Weights of a small transformer language model: LayerNorm before each block.
Each number is 200 + 40 x the weight over its row's rms, rounded and kept within 0 to 999. Layers, rows and columns count from 0. The size before them is the row's rms in percent of the matrix's.

# q: layer 5 attention query, 64x64, rms 0.228, rows 0-63, columns 0-31
# k: layer 5 attention key, 64x64, rms 0.233, rows 0-63, columns 0-31
# v: layer 5 attention value, 64x64, rms 0.199, rows 0-35, columns 0-31
# o: layer 5 attention output (transposed), 64x64, rms 0.194, rows 0-35, columns 0-31
q0,123,217,237,174,189,254,255,233,223,220,219,234,255,243,177,127,211,160,165,202,206,139,236,173,230,118,203,215,144,206,248,203,201
k0,088,216,131,185,243,221,153,239,172,208,279,175,193,217,125,197,231,212,179,103,326,191,223,207,178,203,221,212,220,220,215,165,161
q1,074,156,237,184,265,223,188,215,231,176,277,211,208,181,207,126,170,156,141,214,187,192,295,236,197,261,220,177,197,216,187,247,203
k1,100,292,144,201,217,228,146,202,118,262,222,223,138,209,198,147,252,245,173,208,226,187,190,190,243,235,158,236,262,179,243,197,130
q2,124,144,233,248,209,163,165,194,192,173,158,216,170,158,216,250,193,249,250,217,171,225,137,218,152,260,186,181,322,229,155,212,198
k2,111,146,223,229,147,179,230,150,237,173,165,196,193,185,236,238,191,112,250,222,151,268,144,202,191,223,220,169,128,218,181,239,231
q3,086,205,183,187,221,185,222,181,98,241,158,198,252,222,173,194,197,192,204,217,195,255,129,168,194,112,140,220,80,193,260,164,200
k3,084,271,270,231,201,215,184,281,227,194,248,172,250,234,227,223,230,208,188,145,236,183,192,160,174,224,202,220,216,154,179,166,211
q4,091,286,191,211,185,211,169,156,238,168,222,202,184,138,268,206,188,246,302,227,172,142,170,198,218,158,279,136,171,227,168,218,202
k4,118,132,198,205,155,155,226,189,183,168,194,238,269,215,243,208,168,166,183,200,181,287,147,213,176,218,150,197,138,179,191,238,229
q5,131,152,230,271,244,229,187,227,151,197,209,188,295,166,160,228,220,247,205,215,246,172,171,227,148,196,173,129,242,276,160,254,204
k5,111,204,208,201,154,139,220,185,218,199,98,198,206,181,205,224,188,154,261,240,187,251,171,205,189,193,285,174,152,147,181,267,256
q6,121,185,232,163,218,169,183,156,258,237,156,222,99,249,244,129,198,172,212,222,152,254,151,165,234,201,231,269,183,135,225,155,203
k6,080,192,220,188,258,259,175,271,245,266,207,198,221,230,146,257,246,207,250,141,179,178,214,132,188,199,165,246,208,224,176,85,222
q7,128,213,175,184,218,236,214,209,145,243,282,178,204,193,126,204,195,224,97,130,263,169,276,210,241,252,137,216,162,274,178,205,208
k7,172,187,189,231,201,168,199,148,232,172,113,255,171,156,242,233,173,145,228,206,140,245,120,198,173,170,252,190,245,165,217,211,236
q8,085,210,220,164,232,237,201,176,290,234,144,228,203,152,253,210,226,246,270,215,136,206,203,151,216,194,252,175,251,168,211,213,256
k8,163,209,196,183,223,241,156,218,184,246,254,202,246,215,179,169,251,196,216,202,239,116,283,147,197,173,199,222,186,226,199,135,163
q9,128,189,215,146,160,178,182,162,259,247,217,273,172,220,233,161,207,180,174,183,161,235,209,158,259,162,235,245,200,130,231,142,185
k9,079,197,227,208,212,237,171,252,252,253,232,197,203,229,154,255,224,206,267,191,181,189,191,133,208,186,177,261,170,243,131,136,235
q10,117,180,184,168,231,196,242,261,115,180,281,190,215,137,201,163,188,232,275,186,253,173,213,152,211,205,146,256,170,222,197,211,230
k10,110,218,148,241,229,158,235,183,229,127,142,127,246,138,220,211,198,240,213,254,283,188,176,219,231,162,252,137,147,223,154,221,210
q11,126,164,207,265,249,134,230,201,165,199,179,198,112,164,216,185,194,230,266,235,176,257,117,227,187,303,187,195,207,163,156,198,194
k11,127,198,230,217,203,162,242,249,158,210,127,180,250,213,196,228,203,123,228,165,107,185,138,172,196,116,147,259,215,166,211,201,214
q12,120,201,172,204,99,210,158,214,205,163,191,227,188,253,216,193,222,175,225,222,211,220,185,247,247,110,204,166,130,175,190,191,122
k12,112,157,206,155,231,205,233,257,144,181,206,193,250,212,240,250,194,192,183,253,261,226,204,184,184,268,249,251,110,161,166,199,225
q13,112,184,198,226,129,152,162,174,220,161,144,214,205,198,157,261,213,217,219,244,204,236,130,220,192,190,253,180,192,159,212,188,234
k13,105,207,212,151,241,256,185,342,224,226,246,223,155,216,152,260,149,128,211,141,138,179,223,159,235,212,183,204,269,214,197,161,193
q14,124,188,182,166,170,182,217,206,172,162,221,211,267,166,144,210,281,210,204,220,268,164,271,198,266,196,230,197,93,235,205,225,164
k14,111,190,99,114,170,209,169,225,175,172,197,200,199,188,141,199,212,194,204,251,204,203,173,268,172,154,261,134,218,219,153,241,219
q15,118,191,211,164,157,157,189,200,183,215,193,202,237,235,222,205,224,200,197,220,170,185,150,177,226,168,241,159,175,223,237,189,210
k15,110,148,222,216,241,193,222,219,195,242,185,213,243,101,200,234,188,128,233,187,262,152,206,157,162,197,220,195,189,227,183,163,281
q16,104,163,181,199,220,172,235,134,203,178,155,183,125,204,239,156,240,222,303,263,195,201,140,171,237,224,227,186,133,192,189,231,226
k16,101,190,223,195,195,169,250,250,196,219,131,194,304,155,162,206,199,139,227,234,196,205,209,154,160,133,242,221,188,239,156,162,213
q17,111,114,222,244,150,198,179,136,194,277,240,248,259,240,163,169,165,174,271,180,231,272,186,168,208,178,193,233,190,182,199,219,243
k17,102,230,196,209,210,273,256,244,211,181,217,203,185,223,213,225,194,163,176,159,229,245,248,176,198,177,274,148,241,218,166,165,173
q18,100,156,236,204,284,169,244,181,210,163,233,182,281,223,243,240,186,170,178,189,127,190,226,158,170,190,182,293,226,209,200,200,249
k18,096,210,259,279,196,176,209,205,238,266,254,206,221,210,237,131,150,224,176,126,233,216,155,209,274,195,239,228,197,193,211,189,191
q19,118,200,158,239,126,162,210,180,231,198,204,264,192,126,170,179,179,90,206,160,139,221,221,210,216,225,217,224,250,186,182,210,234
k19,106,186,259,227,244,238,191,195,226,194,222,218,169,213,195,191,234,198,126,184,202,121,152,142,166,150,203,174,211,282,200,215,193
q20,108,192,214,208,171,222,227,164,151,217,225,139,183,181,251,117,218,173,182,193,188,230,190,222,200,130,232,120,169,249,214,166,202
k20,107,206,166,210,200,237,205,213,225,213,177,247,175,170,197,216,179,286,209,160,216,166,227,191,206,238,214,170,120,198,198,171,198
q21,097,270,209,148,249,222,167,265,137,239,258,222,180,164,188,166,148,127,185,153,176,223,221,173,221,274,140,264,221,211,180,197,197
k21,095,167,198,271,211,200,221,100,204,168,224,222,217,200,267,194,256,236,188,169,210,162,218,168,177,180,197,180,81,198,205,164,206
q22,095,239,209,202,194,245,116,166,198,186,255,221,218,209,134,228,194,184,184,211,213,176,237,212,199,215,230,136,238,249,181,174,218
k22,098,213,171,147,252,170,235,249,148,140,231,186,195,190,247,206,230,203,201,270,230,184,268,138,168,232,193,132,138,279,177,199,194
q23,098,206,270,224,176,122,201,171,260,262,257,147,207,146,186,158,193,175,153,232,256,289,180,281,161,157,139,238,155,218,227,208,229
k23,097,212,134,134,218,250,165,210,109,226,157,221,121,236,219,222,114,216,130,173,208,218,141,159,213,205,159,207,241,155,197,252,179
q24,113,254,169,207,204,209,201,261,205,227,238,170,199,254,134,173,157,225,175,185,194,245,238,242,194,296,226,155,169,160,174,199,111
k24,106,224,152,165,230,230,168,103,156,146,222,284,150,273,212,227,209,234,155,206,168,180,223,169,185,193,156,152,287,198,236,195,193
q25,113,241,182,191,140,173,168,170,194,177,200,207,186,174,223,220,187,213,219,189,220,209,176,167,146,269,276,115,255,241,203,195,228
k25,101,228,252,206,225,148,213,232,174,204,209,187,219,173,169,210,282,157,262,244,219,195,162,127,234,259,100,220,177,225,201,218,201
q26,110,214,134,161,260,227,206,228,109,191,163,207,213,206,183,251,164,187,270,241,214,220,206,176,220,220,169,243,123,159,225,162,198
k26,098,207,198,212,135,138,214,217,253,177,202,158,309,216,208,223,240,184,187,269,199,173,255,191,155,114,232,183,168,164,174,146,229
q27,112,283,241,177,228,168,180,190,189,266,191,193,224,234,162,186,175,200,140,196,228,207,255,228,220,215,131,263,157,168,229,212,218
k27,098,195,159,201,228,235,179,153,215,209,241,256,129,179,226,213,177,199,100,144,131,248,238,189,194,214,166,233,238,148,221,214,155
q28,116,277,190,231,113,229,155,232,228,178,196,240,176,207,151,109,192,190,186,138,175,165,258,174,194,148,250,142,233,217,152,177,225
k28,115,175,166,140,212,322,219,169,194,192,279,244,134,165,197,163,283,209,211,165,210,120,263,202,238,215,259,183,207,204,235,191,173
q29,102,124,189,213,167,218,245,187,243,221,222,195,245,186,188,151,219,199,201,205,210,222,161,205,194,202,118,265,140,194,250,251,173
k29,104,235,208,234,207,190,182,189,232,187,122,170,162,216,148,260,159,227,184,192,268,245,119,208,202,236,251,174,300,191,199,227,176
q30,110,253,251,200,164,168,203,224,231,225,163,239,89,196,245,178,152,238,173,107,161,138,144,191,164,230,212,181,239,231,243,205,204
k30,104,184,279,200,240,182,172,116,267,204,192,192,163,173,234,173,140,211,235,209,161,138,136,229,215,236,197,249,239,174,197,218,206
q31,104,145,212,197,125,138,176,182,202,186,304,278,198,173,232,153,179,203,189,220,182,219,186,207,261,196,231,189,220,289,199,242,214
k31,096,227,214,226,256,256,251,191,150,198,202,217,223,125,233,220,158,161,166,148,239,198,118,191,257,243,235,196,185,248,173,210,231
v0,093,143,275,186,217,283,222,186,171,230,250,242,244,124,230,218,172,218,199,258,244,212,155,188,175,246,107,282,200,248,239,198,197
o0,082,167,228,196,165,255,207,141,208,241,174,185,171,151,237,159,178,131,208,241,254,171,250,240,176,217,116,242,277,185,190,243,165
v1,084,128,235,198,169,259,208,233,171,229,158,167,248,273,200,199,243,192,200,218,207,181,276,204,195,130,181,233,187,190,198,196,129
o1,084,192,205,211,124,228,210,223,190,219,217,257,197,228,257,198,213,240,177,245,195,152,262,192,219,166,214,279,183,147,219,187,171
v2,092,224,145,195,284,271,219,257,170,161,224,225,218,214,219,212,193,183,200,216,197,198,146,237,169,160,180,223,238,129,168,208,195
o2,090,203,125,185,221,229,216,184,185,238,214,202,131,203,192,178,214,118,220,140,99,207,220,167,201,199,155,172,201,170,223,211,198
v3,113,164,245,257,170,157,168,158,222,228,196,165,243,271,226,200,213,345,212,148,182,207,200,213,198,180,222,195,114,223,187,204,198
o3,099,229,193,288,204,182,155,186,270,221,201,170,251,233,156,222,216,241,175,162,167,201,211,212,198,182,284,130,167,201,303,160,205
v4,088,197,301,137,158,136,200,211,188,188,200,184,254,238,213,228,217,164,199,136,199,222,187,215,193,168,139,176,109,154,243,194,147
o4,083,195,206,183,191,120,207,223,217,174,259,197,151,171,175,193,246,195,221,156,209,224,190,142,298,139,205,238,144,295,215,186,196
v5,081,165,163,170,221,190,202,188,177,212,183,227,162,224,186,192,201,138,236,278,165,165,230,206,184,270,270,159,137,190,181,142,208
o5,082,245,151,238,238,272,200,215,254,165,263,176,238,190,190,229,258,168,256,204,175,171,197,204,186,240,153,252,266,220,196,199,212
v6,077,176,143,238,245,165,182,183,257,212,194,208,126,245,203,173,244,178,167,276,215,213,251,195,251,168,211,159,272,134,220,206,167
o6,071,212,212,226,238,210,259,167,166,137,209,229,192,189,115,205,235,231,99,200,142,207,214,221,228,215,219,189,171,170,209,161,254
v7,091,164,160,151,158,221,208,169,161,169,218,243,226,176,165,155,220,247,169,137,182,209,213,199,197,271,180,202,142,144,228,220,179
o7,085,159,195,182,164,190,288,214,124,189,215,192,199,174,218,166,280,177,183,122,201,242,185,162,234,245,168,208,122,197,198,217,197
v8,091,201,249,370,212,263,207,158,199,186,169,144,228,238,159,202,206,212,234,236,258,192,224,170,165,234,196,215,237,230,207,173,173
o8,092,286,231,194,173,159,165,207,205,221,168,224,200,201,190,200,201,223,222,250,243,199,244,282,152,189,169,261,221,230,201,189,211
v9,089,172,241,250,190,184,245,214,254,170,243,135,218,189,202,223,237,196,178,234,209,199,192,173,178,261,201,188,198,189,204,222,177
o9,087,226,174,167,208,127,177,264,146,202,162,187,127,206,167,226,235,178,163,218,199,283,175,200,99,254,188,266,145,239,148,160,168
v10,082,142,241,201,162,262,179,151,217,237,129,207,258,266,203,234,194,224,223,186,192,193,254,190,211,144,269,113,205,150,191,207,190
o10,079,261,163,221,186,201,232,217,217,171,195,215,157,179,201,201,176,215,119,109,177,219,280,224,261,189,235,123,207,205,293,198,192
v11,089,227,156,174,200,208,193,207,179,197,177,181,192,273,243,217,232,230,171,291,114,259,180,216,192,157,195,171,179,156,232,209,201
o11,090,175,176,283,186,238,223,182,173,130,204,155,203,226,233,219,230,152,208,217,197,158,156,214,201,166,208,222,156,204,200,229,188
v12,095,165,153,152,169,216,218,102,128,293,225,265,178,230,174,204,181,238,210,194,153,190,196,217,189,248,230,133,154,196,145,204,165
o12,090,144,217,239,209,278,200,175,168,242,171,200,265,149,172,231,186,193,189,180,203,217,195,162,195,303,221,241,202,198,290,137,124
v13,089,117,163,206,225,170,212,175,195,219,240,203,170,241,178,226,241,151,146,283,220,218,169,188,174,251,163,186,234,166,202,184,170
o13,078,157,219,221,276,222,299,191,174,129,207,173,158,196,145,206,275,167,144,188,192,201,215,220,154,221,193,230,198,252,186,229,236
v14,079,289,193,271,259,188,211,229,214,178,170,229,195,162,208,178,140,213,180,121,228,191,266,167,234,139,197,243,203,237,184,169,170
o14,072,281,215,210,207,199,164,171,266,269,240,189,198,195,225,156,183,208,189,185,211,207,241,187,232,142,183,244,257,149,228,156,146
v15,099,187,225,126,213,182,176,224,203,213,218,168,112,188,177,252,224,169,204,154,141,140,164,222,182,186,255,172,223,246,255,184,269
o15,095,185,159,185,259,137,189,222,220,125,212,183,233,155,150,228,215,172,207,209,215,226,135,179,149,189,220,250,223,244,184,239,252
v16,100,260,276,181,178,168,181,271,253,220,231,173,173,165,203,203,204,173,218,128,225,183,222,196,216,202,163,231,124,297,230,218,207
o16,090,168,239,193,168,159,184,233,320,242,196,176,194,164,173,166,193,222,186,199,235,209,212,175,265,190,233,209,228,162,200,206,197
v17,080,148,286,171,188,203,208,132,152,234,179,271,270,227,170,202,182,149,168,188,246,205,230,218,163,222,221,165,112,133,262,202,147
o17,073,183,197,163,195,219,295,217,185,164,281,186,185,172,200,158,203,183,133,174,248,183,196,215,256,203,182,219,126,217,224,153,186
v18,077,282,230,267,209,155,184,172,208,157,236,195,169,168,184,211,189,200,217,171,201,221,147,202,183,241,133,221,252,245,190,182,174
o18,064,206,249,214,244,160,106,124,232,243,181,193,209,200,94,220,194,202,267,203,241,207,163,246,172,141,177,225,228,211,209,170,179
v19,078,226,131,245,216,205,210,175,226,222,226,203,254,189,215,195,170,173,173,254,202,256,169,202,226,206,266,185,226,187,217,178,159
o19,069,259,176,218,270,227,204,188,265,107,252,165,228,200,166,183,164,211,194,172,199,232,204,115,177,257,166,197,237,222,196,188,151
v20,095,182,146,227,175,273,210,175,212,237,227,133,192,184,132,255,197,124,195,223,207,199,157,199,214,259,168,206,260,206,206,179,235
o20,089,199,234,184,208,174,250,183,141,165,91,217,224,160,188,227,126,202,218,189,213,219,255,209,207,264,176,229,241,260,155,256,219
v21,084,214,187,203,264,150,173,138,246,164,161,206,195,188,127,209,129,208,228,120,213,204,203,212,207,111,268,203,215,240,180,181,233
o21,085,265,198,199,254,181,201,238,242,161,220,169,233,226,220,149,128,238,188,162,220,167,181,202,184,160,252,150,208,221,183,309,184
v22,096,246,204,225,179,246,188,269,236,221,213,240,197,213,113,245,209,155,203,157,153,120,258,202,132,170,267,173,194,159,213,197,255
o22,095,205,144,236,214,204,251,266,206,191,253,215,256,178,180,212,164,162,156,216,245,138,221,213,139,180,223,235,212,207,204,206,232
v23,075,132,219,198,254,152,173,220,229,164,151,156,197,226,233,231,174,247,218,202,226,233,198,205,193,131,164,151,219,168,233,187,173
o23,072,270,212,190,153,134,247,229,129,154,210,157,194,235,210,188,248,186,221,171,116,222,213,174,237,108,221,166,141,256,198,258,180
v24,089,214,142,276,200,200,169,290,196,197,203,154,197,198,175,228,261,185,193,207,252,178,185,195,185,213,197,225,123,153,176,213,313
o24,083,199,173,230,223,146,194,205,227,223,170,203,165,237,154,200,213,213,165,285,164,167,215,233,187,184,246,149,211,228,201,196,332
v25,085,163,137,145,172,267,217,247,164,256,211,283,218,111,177,267,191,197,216,120,258,200,237,213,241,159,250,198,169,145,197,201,260
o25,083,173,170,210,208,250,246,231,208,208,253,206,165,185,221,176,168,131,50,183,195,141,264,202,268,205,212,174,198,194,204,212,200
v26,110,207,274,192,182,146,185,190,218,214,254,229,83,88,282,190,167,193,203,181,161,192,139,225,219,194,186,192,182,273,207,209,304
o26,113,146,238,190,215,201,182,199,188,215,141,172,189,187,160,212,172,175,202,207,221,186,92,272,205,200,222,142,252,150,241,205,195
v27,079,210,126,170,113,195,180,231,197,143,198,194,197,134,257,172,254,175,198,226,189,211,213,187,252,255,141,223,184,214,214,211,231
o27,069,178,263,215,218,131,177,170,205,168,236,290,151,195,180,218,275,190,212,149,204,164,188,260,280,245,145,190,222,217,159,146,264
v28,090,233,250,317,194,253,181,182,219,112,254,256,152,163,185,165,243,127,181,177,245,171,223,205,136,214,198,200,231,243,238,237,146
o28,093,159,239,140,153,155,219,201,197,227,244,246,183,187,163,211,210,211,191,235,263,166,172,246,127,181,160,172,173,181,201,202,276
v29,082,170,211,158,163,169,219,215,269,207,180,188,236,208,250,178,221,158,167,209,201,242,246,221,248,244,151,180,249,205,232,207,86
o29,084,153,286,203,151,249,229,193,165,175,228,242,200,204,263,237,234,165,227,217,187,243,218,132,252,229,166,243,170,224,194,154,129
v30,093,169,188,251,228,85,209,148,135,209,219,258,225,211,152,218,172,234,203,160,233,168,185,236,138,207,230,161,150,211,217,193,166
o30,092,180,202,174,249,163,247,223,204,213,266,208,246,190,148,165,229,166,196,177,172,204,124,213,164,185,211,205,145,259,260,170,200
v31,076,163,213,214,214,226,212,119,193,159,281,228,201,176,180,122,241,236,188,135,130,178,176,236,187,207,186,238,112,122,201,177,246
o31,069,189,176,234,173,238,175,225,162,205,238,206,207,218,207,178,277,165,160,192,225,181,90,243,184,189,249,230,186,202,193,254,252
q32,100,191,180,228,165,161,236,158,218,191,279,187,156,195,191,207,166,187,201,177,240,290,261,222,126,265,162,173,203,210,106,208,237
k32,094,214,201,189,167,221,190,155,252,207,127,245,220,186,240,216,235,194,234,213,140,166,176,130,241,146,264,225,157,160,294,152,198
q33,139,203,172,231,202,158,252,126,213,156,288,176,162,198,171,189,172,204,189,196,231,275,228,247,133,241,177,187,215,207,116,220,246
k33,125,163,210,246,178,233,261,244,189,171,206,167,206,177,155,203,147,223,154,210,246,240,209,278,167,242,166,158,219,259,164,280,220
q34,079,194,225,182,159,140,229,151,196,222,210,183,171,211,159,207,152,152,218,226,196,300,177,185,125,205,205,217,170,121,160,129,225
k34,075,202,198,136,211,208,202,231,184,125,229,209,243,230,177,171,179,212,173,176,149,185,192,236,215,253,242,247,168,211,168,254,223
q35,104,218,195,162,190,207,171,213,253,224,90,174,230,220,172,206,223,190,183,249,211,179,189,161,218,140,269,249,162,132,251,118,187
k35,100,198,218,181,234,163,125,212,234,236,257,218,206,213,211,198,259,201,252,222,166,134,218,115,236,171,214,213,223,176,200,109,161
q36,085,178,187,231,182,244,196,175,186,189,290,189,171,227,206,216,178,170,231,125,213,243,217,232,147,195,109,203,264,276,148,225,227
k36,069,215,178,208,173,218,277,206,157,129,171,220,201,166,190,223,145,244,178,169,222,224,209,271,180,243,208,212,151,198,195,275,279
q37,066,152,232,207,205,263,197,220,202,160,115,225,253,257,120,264,178,198,214,270,207,261,194,177,205,207,251,213,182,171,224,98,138
k37,109,189,170,148,236,225,133,211,213,199,246,211,259,209,236,237,245,184,267,177,184,97,245,136,243,213,220,205,160,148,186,107,188
q38,078,223,159,238,160,243,134,285,156,247,289,207,195,179,211,208,223,212,177,134,188,183,275,193,204,168,203,188,243,255,185,237,165
k38,131,226,165,188,167,215,242,155,146,124,207,182,170,198,175,227,143,232,162,189,241,242,186,263,194,292,176,152,224,223,192,307,224
q39,089,163,263,273,213,186,215,178,237,166,208,176,183,238,160,230,142,238,258,197,266,259,224,233,151,274,177,208,211,247,152,219,200
k39,043,226,118,224,187,201,225,148,201,135,186,210,221,145,230,225,180,218,154,190,263,237,216,249,121,157,198,187,130,168,199,229,229
q40,050,193,218,212,219,139,259,252,233,158,261,147,202,203,169,163,131,244,168,184,242,212,244,213,188,245,227,174,206,247,135,243,178
k40,228,216,188,161,208,191,129,189,227,252,231,221,196,218,225,208,271,167,219,225,153,151,208,134,248,164,227,205,209,162,242,98,169
q41,155,208,177,152,194,215,146,197,210,247,209,243,198,170,228,201,275,184,187,202,166,152,165,148,251,141,228,217,177,130,270,160,183
k41,033,149,235,231,265,200,181,256,199,234,276,162,217,208,188,264,149,237,221,232,214,160,157,243,217,233,198,132,248,294,142,232,181
q42,078,156,169,223,258,231,212,166,225,243,155,230,154,146,164,205,209,174,178,203,193,154,121,245,192,211,194,222,303,194,235,197,220
k42,071,221,232,223,200,166,157,269,187,246,124,143,160,196,259,184,217,250,204,152,197,110,224,129,200,173,244,185,222,202,207,213,231
q43,083,247,174,195,169,280,122,213,199,182,225,232,266,207,286,270,147,160,217,227,224,212,192,282,200,241,144,250,183,185,224,164,132
k43,086,171,208,190,265,308,203,122,174,127,179,194,166,270,167,253,237,234,188,182,240,209,194,190,114,214,217,212,265,169,196,254,210
q44,074,190,273,259,288,190,261,165,239,174,157,221,188,291,230,179,170,195,207,178,197,189,157,162,204,144,207,176,244,185,210,190,251
k44,071,209,181,220,180,158,190,243,278,188,211,149,262,155,204,197,142,258,258,118,239,205,233,229,259,193,176,257,195,221,190,144,210
q45,080,245,289,228,201,191,217,196,262,185,190,168,184,120,165,238,236,289,179,119,120,200,140,245,162,265,278,165,242,225,141,159,160
k45,078,173,171,215,180,168,186,217,119,233,158,201,233,141,220,256,204,153,209,293,213,161,127,219,265,160,132,176,127,208,289,196,238
q46,077,188,183,213,148,217,86,171,128,276,239,208,157,197,207,202,169,211,181,212,247,239,225,155,211,257,212,151,169,161,150,266,186
k46,079,256,187,165,212,173,234,203,193,177,251,255,208,144,191,211,194,179,213,324,163,171,224,220,168,172,243,158,301,251,214,226,193
q47,088,201,209,182,231,152,175,193,259,260,111,202,188,205,197,154,152,205,248,276,159,285,191,145,216,262,244,209,169,186,189,193,115
k47,080,182,139,243,246,197,189,199,212,213,278,200,244,218,254,209,198,104,222,232,209,182,274,210,183,153,189,155,283,181,225,175,120
q48,087,156,205,200,223,184,190,227,201,183,233,209,169,180,197,276,247,186,205,193,255,197,255,164,270,242,250,173,257,224,123,164,216
k48,082,162,137,234,175,201,136,251,163,216,240,222,209,234,187,232,240,264,189,181,181,182,234,258,213,174,132,195,168,226,176,178,265
q49,085,168,216,186,222,252,245,250,223,179,252,177,238,175,181,214,208,177,209,148,252,162,283,202,185,144,177,250,234,303,240,229,201
k49,083,243,168,201,170,215,128,163,214,178,183,175,148,313,167,178,188,260,193,145,191,196,181,178,233,233,272,212,182,149,153,224,156
q50,069,155,185,207,176,228,207,179,219,121,196,165,197,247,244,162,201,243,209,236,116,174,275,213,181,224,197,208,171,207,169,195,222
k50,071,210,215,202,220,183,216,123,260,203,145,214,108,191,238,221,192,180,219,129,264,210,96,234,143,251,251,226,272,239,261,204,144
q51,083,240,188,240,185,186,247,152,213,232,116,157,177,121,162,154,228,199,235,185,215,241,180,253,247,190,208,212,239,161,191,207,263
k51,078,229,177,200,181,132,164,212,200,233,175,180,130,188,294,162,123,183,199,195,186,236,124,169,173,153,197,224,180,239,231,216,178
q52,080,205,234,211,244,179,184,157,169,215,170,236,200,302,219,251,157,141,137,200,128,241,164,206,165,229,201,134,175,199,148,222,200
k52,070,197,185,204,171,197,207,162,220,230,176,212,134,178,194,192,261,223,239,196,185,210,218,233,192,248,228,244,332,233,249,181,168
q53,088,174,223,172,235,199,205,184,170,222,154,196,147,192,203,183,177,235,176,166,145,107,207,166,241,225,274,259,321,275,214,188,240
k53,081,197,212,264,200,195,216,240,176,270,216,157,312,123,175,199,221,247,198,254,270,150,269,207,207,193,232,118,164,183,220,184,184
q54,077,250,187,265,181,216,257,228,160,156,223,194,158,150,175,130,176,282,200,190,215,135,246,179,256,242,192,152,180,263,255,259,225
k54,084,256,207,209,175,199,128,150,249,237,258,226,219,216,181,266,196,215,169,128,248,145,208,219,209,106,198,177,200,188,212,218,175
q55,076,144,208,134,290,256,197,283,251,170,230,237,248,266,192,175,210,236,193,235,141,133,254,179,211,187,214,149,173,236,245,211,224
k55,066,163,169,305,207,195,273,210,177,203,175,185,252,168,193,248,180,245,190,118,274,237,207,210,173,206,181,192,143,227,168,140,267
q56,085,231,245,273,196,260,146,156,152,178,178,276,132,173,204,202,209,192,212,212,218,152,193,210,250,125,255,156,247,215,203,199,120
k56,087,210,153,203,140,182,251,256,243,220,231,149,280,228,226,202,250,113,216,258,238,255,226,207,191,197,135,190,98,274,215,199,204
q57,083,171,263,210,286,198,186,143,157,259,155,192,224,268,168,265,197,148,203,223,273,219,175,172,195,233,193,140,260,133,182,209,140
k57,083,160,112,168,168,209,152,209,220,227,223,144,252,227,221,204,176,246,211,329,134,215,281,205,199,150,182,148,212,268,169,224,181
q58,089,185,187,124,147,179,164,171,165,270,148,216,252,300,167,241,215,149,219,216,183,204,267,131,196,185,164,198,155,227,201,188,223
k58,085,143,221,173,244,202,214,279,223,177,217,214,272,79,153,127,200,189,197,245,210,194,313,214,203,265,210,165,178,203,146,191,186
q59,087,226,191,151,217,255,182,145,274,157,175,256,250,187,258,178,201,116,238,194,155,189,167,197,218,209,99,220,194,184,254,239,168
k59,086,207,280,207,243,220,201,225,216,216,220,140,203,236,197,138,262,194,207,190,212,179,235,159,228,185,221,184,153,292,180,140,200
q60,087,163,141,126,216,154,263,258,141,191,201,242,151,205,178,235,190,156,231,203,178,201,234,220,201,212,233,145,190,150,211,210,209
k60,081,176,129,235,129,155,197,169,236,187,199,254,164,157,207,181,246,190,207,150,258,245,231,223,191,247,250,107,177,243,198,209,241
q61,088,203,237,165,156,186,224,208,209,209,185,210,295,108,187,106,231,144,198,141,159,223,231,231,215,220,214,143,177,226,158,193,210
k61,081,272,176,189,209,170,176,177,143,230,149,182,147,146,161,215,190,190,214,249,201,178,234,185,281,184,267,180,141,244,153,187,196
q62,080,233,238,218,178,229,177,148,242,134,205,231,215,225,291,200,208,240,216,194,190,149,210,200,161,228,194,127,253,195,160,201,160
k62,076,162,187,209,290,222,198,169,252,222,214,176,231,224,185,214,222,215,161,245,242,212,117,201,193,236,233,211,131,263,199,147,216
q63,081,183,210,179,162,264,163,231,160,217,201,254,167,159,167,176,205,153,241,176,189,196,270,168,237,220,209,240,240,164,236,197,212
k63,077,209,182,176,241,203,216,323,231,196,274,183,143,208,233,189,207,180,144,192,229,183,272,157,246,215,172,230,223,220,152,235,164
v32,111,127,187,168,280,222,222,171,268,248,207,145,139,184,242,117,138,203,217,235,159,236,210,209,166,204,174,262,163,182,150,210,232
o32,117,151,182,180,216,203,176,186,178,285,186,163,181,237,256,222,233,213,181,243,196,179,200,290,195,249,192,192,234,182,172,221,162
v33,099,200,205,233,250,195,194,171,214,189,242,237,231,226,232,217,229,209,262,282,182,141,187,140,223,190,188,266,262,177,198,240,160
o33,106,173,222,184,204,210,171,219,289,209,171,165,222,171,186,204,223,182,236,232,161,131,257,221,167,136,209,216,175,205,234,259,189
v34,126,252,219,217,263,115,208,216,137,250,199,223,205,235,145,99,199,203,158,95,184,180,207,245,205,205,176,222,136,171,233,218,189
o34,128,168,232,146,196,143,235,170,165,260,206,233,208,246,236,132,171,222,215,220,179,224,156,181,222,192,224,241,171,108,183,189,193
v35,110,164,328,259,216,203,190,183,227,187,219,166,159,198,218,203,268,226,247,223,135,175,222,149,158,172,247,138,233,260,162,181,241
o35,118,228,232,214,202,189,150,198,244,192,209,139,163,190,163,203,221,214,203,169,233,127,232,244,231,189,209,213,180,278,221,216,229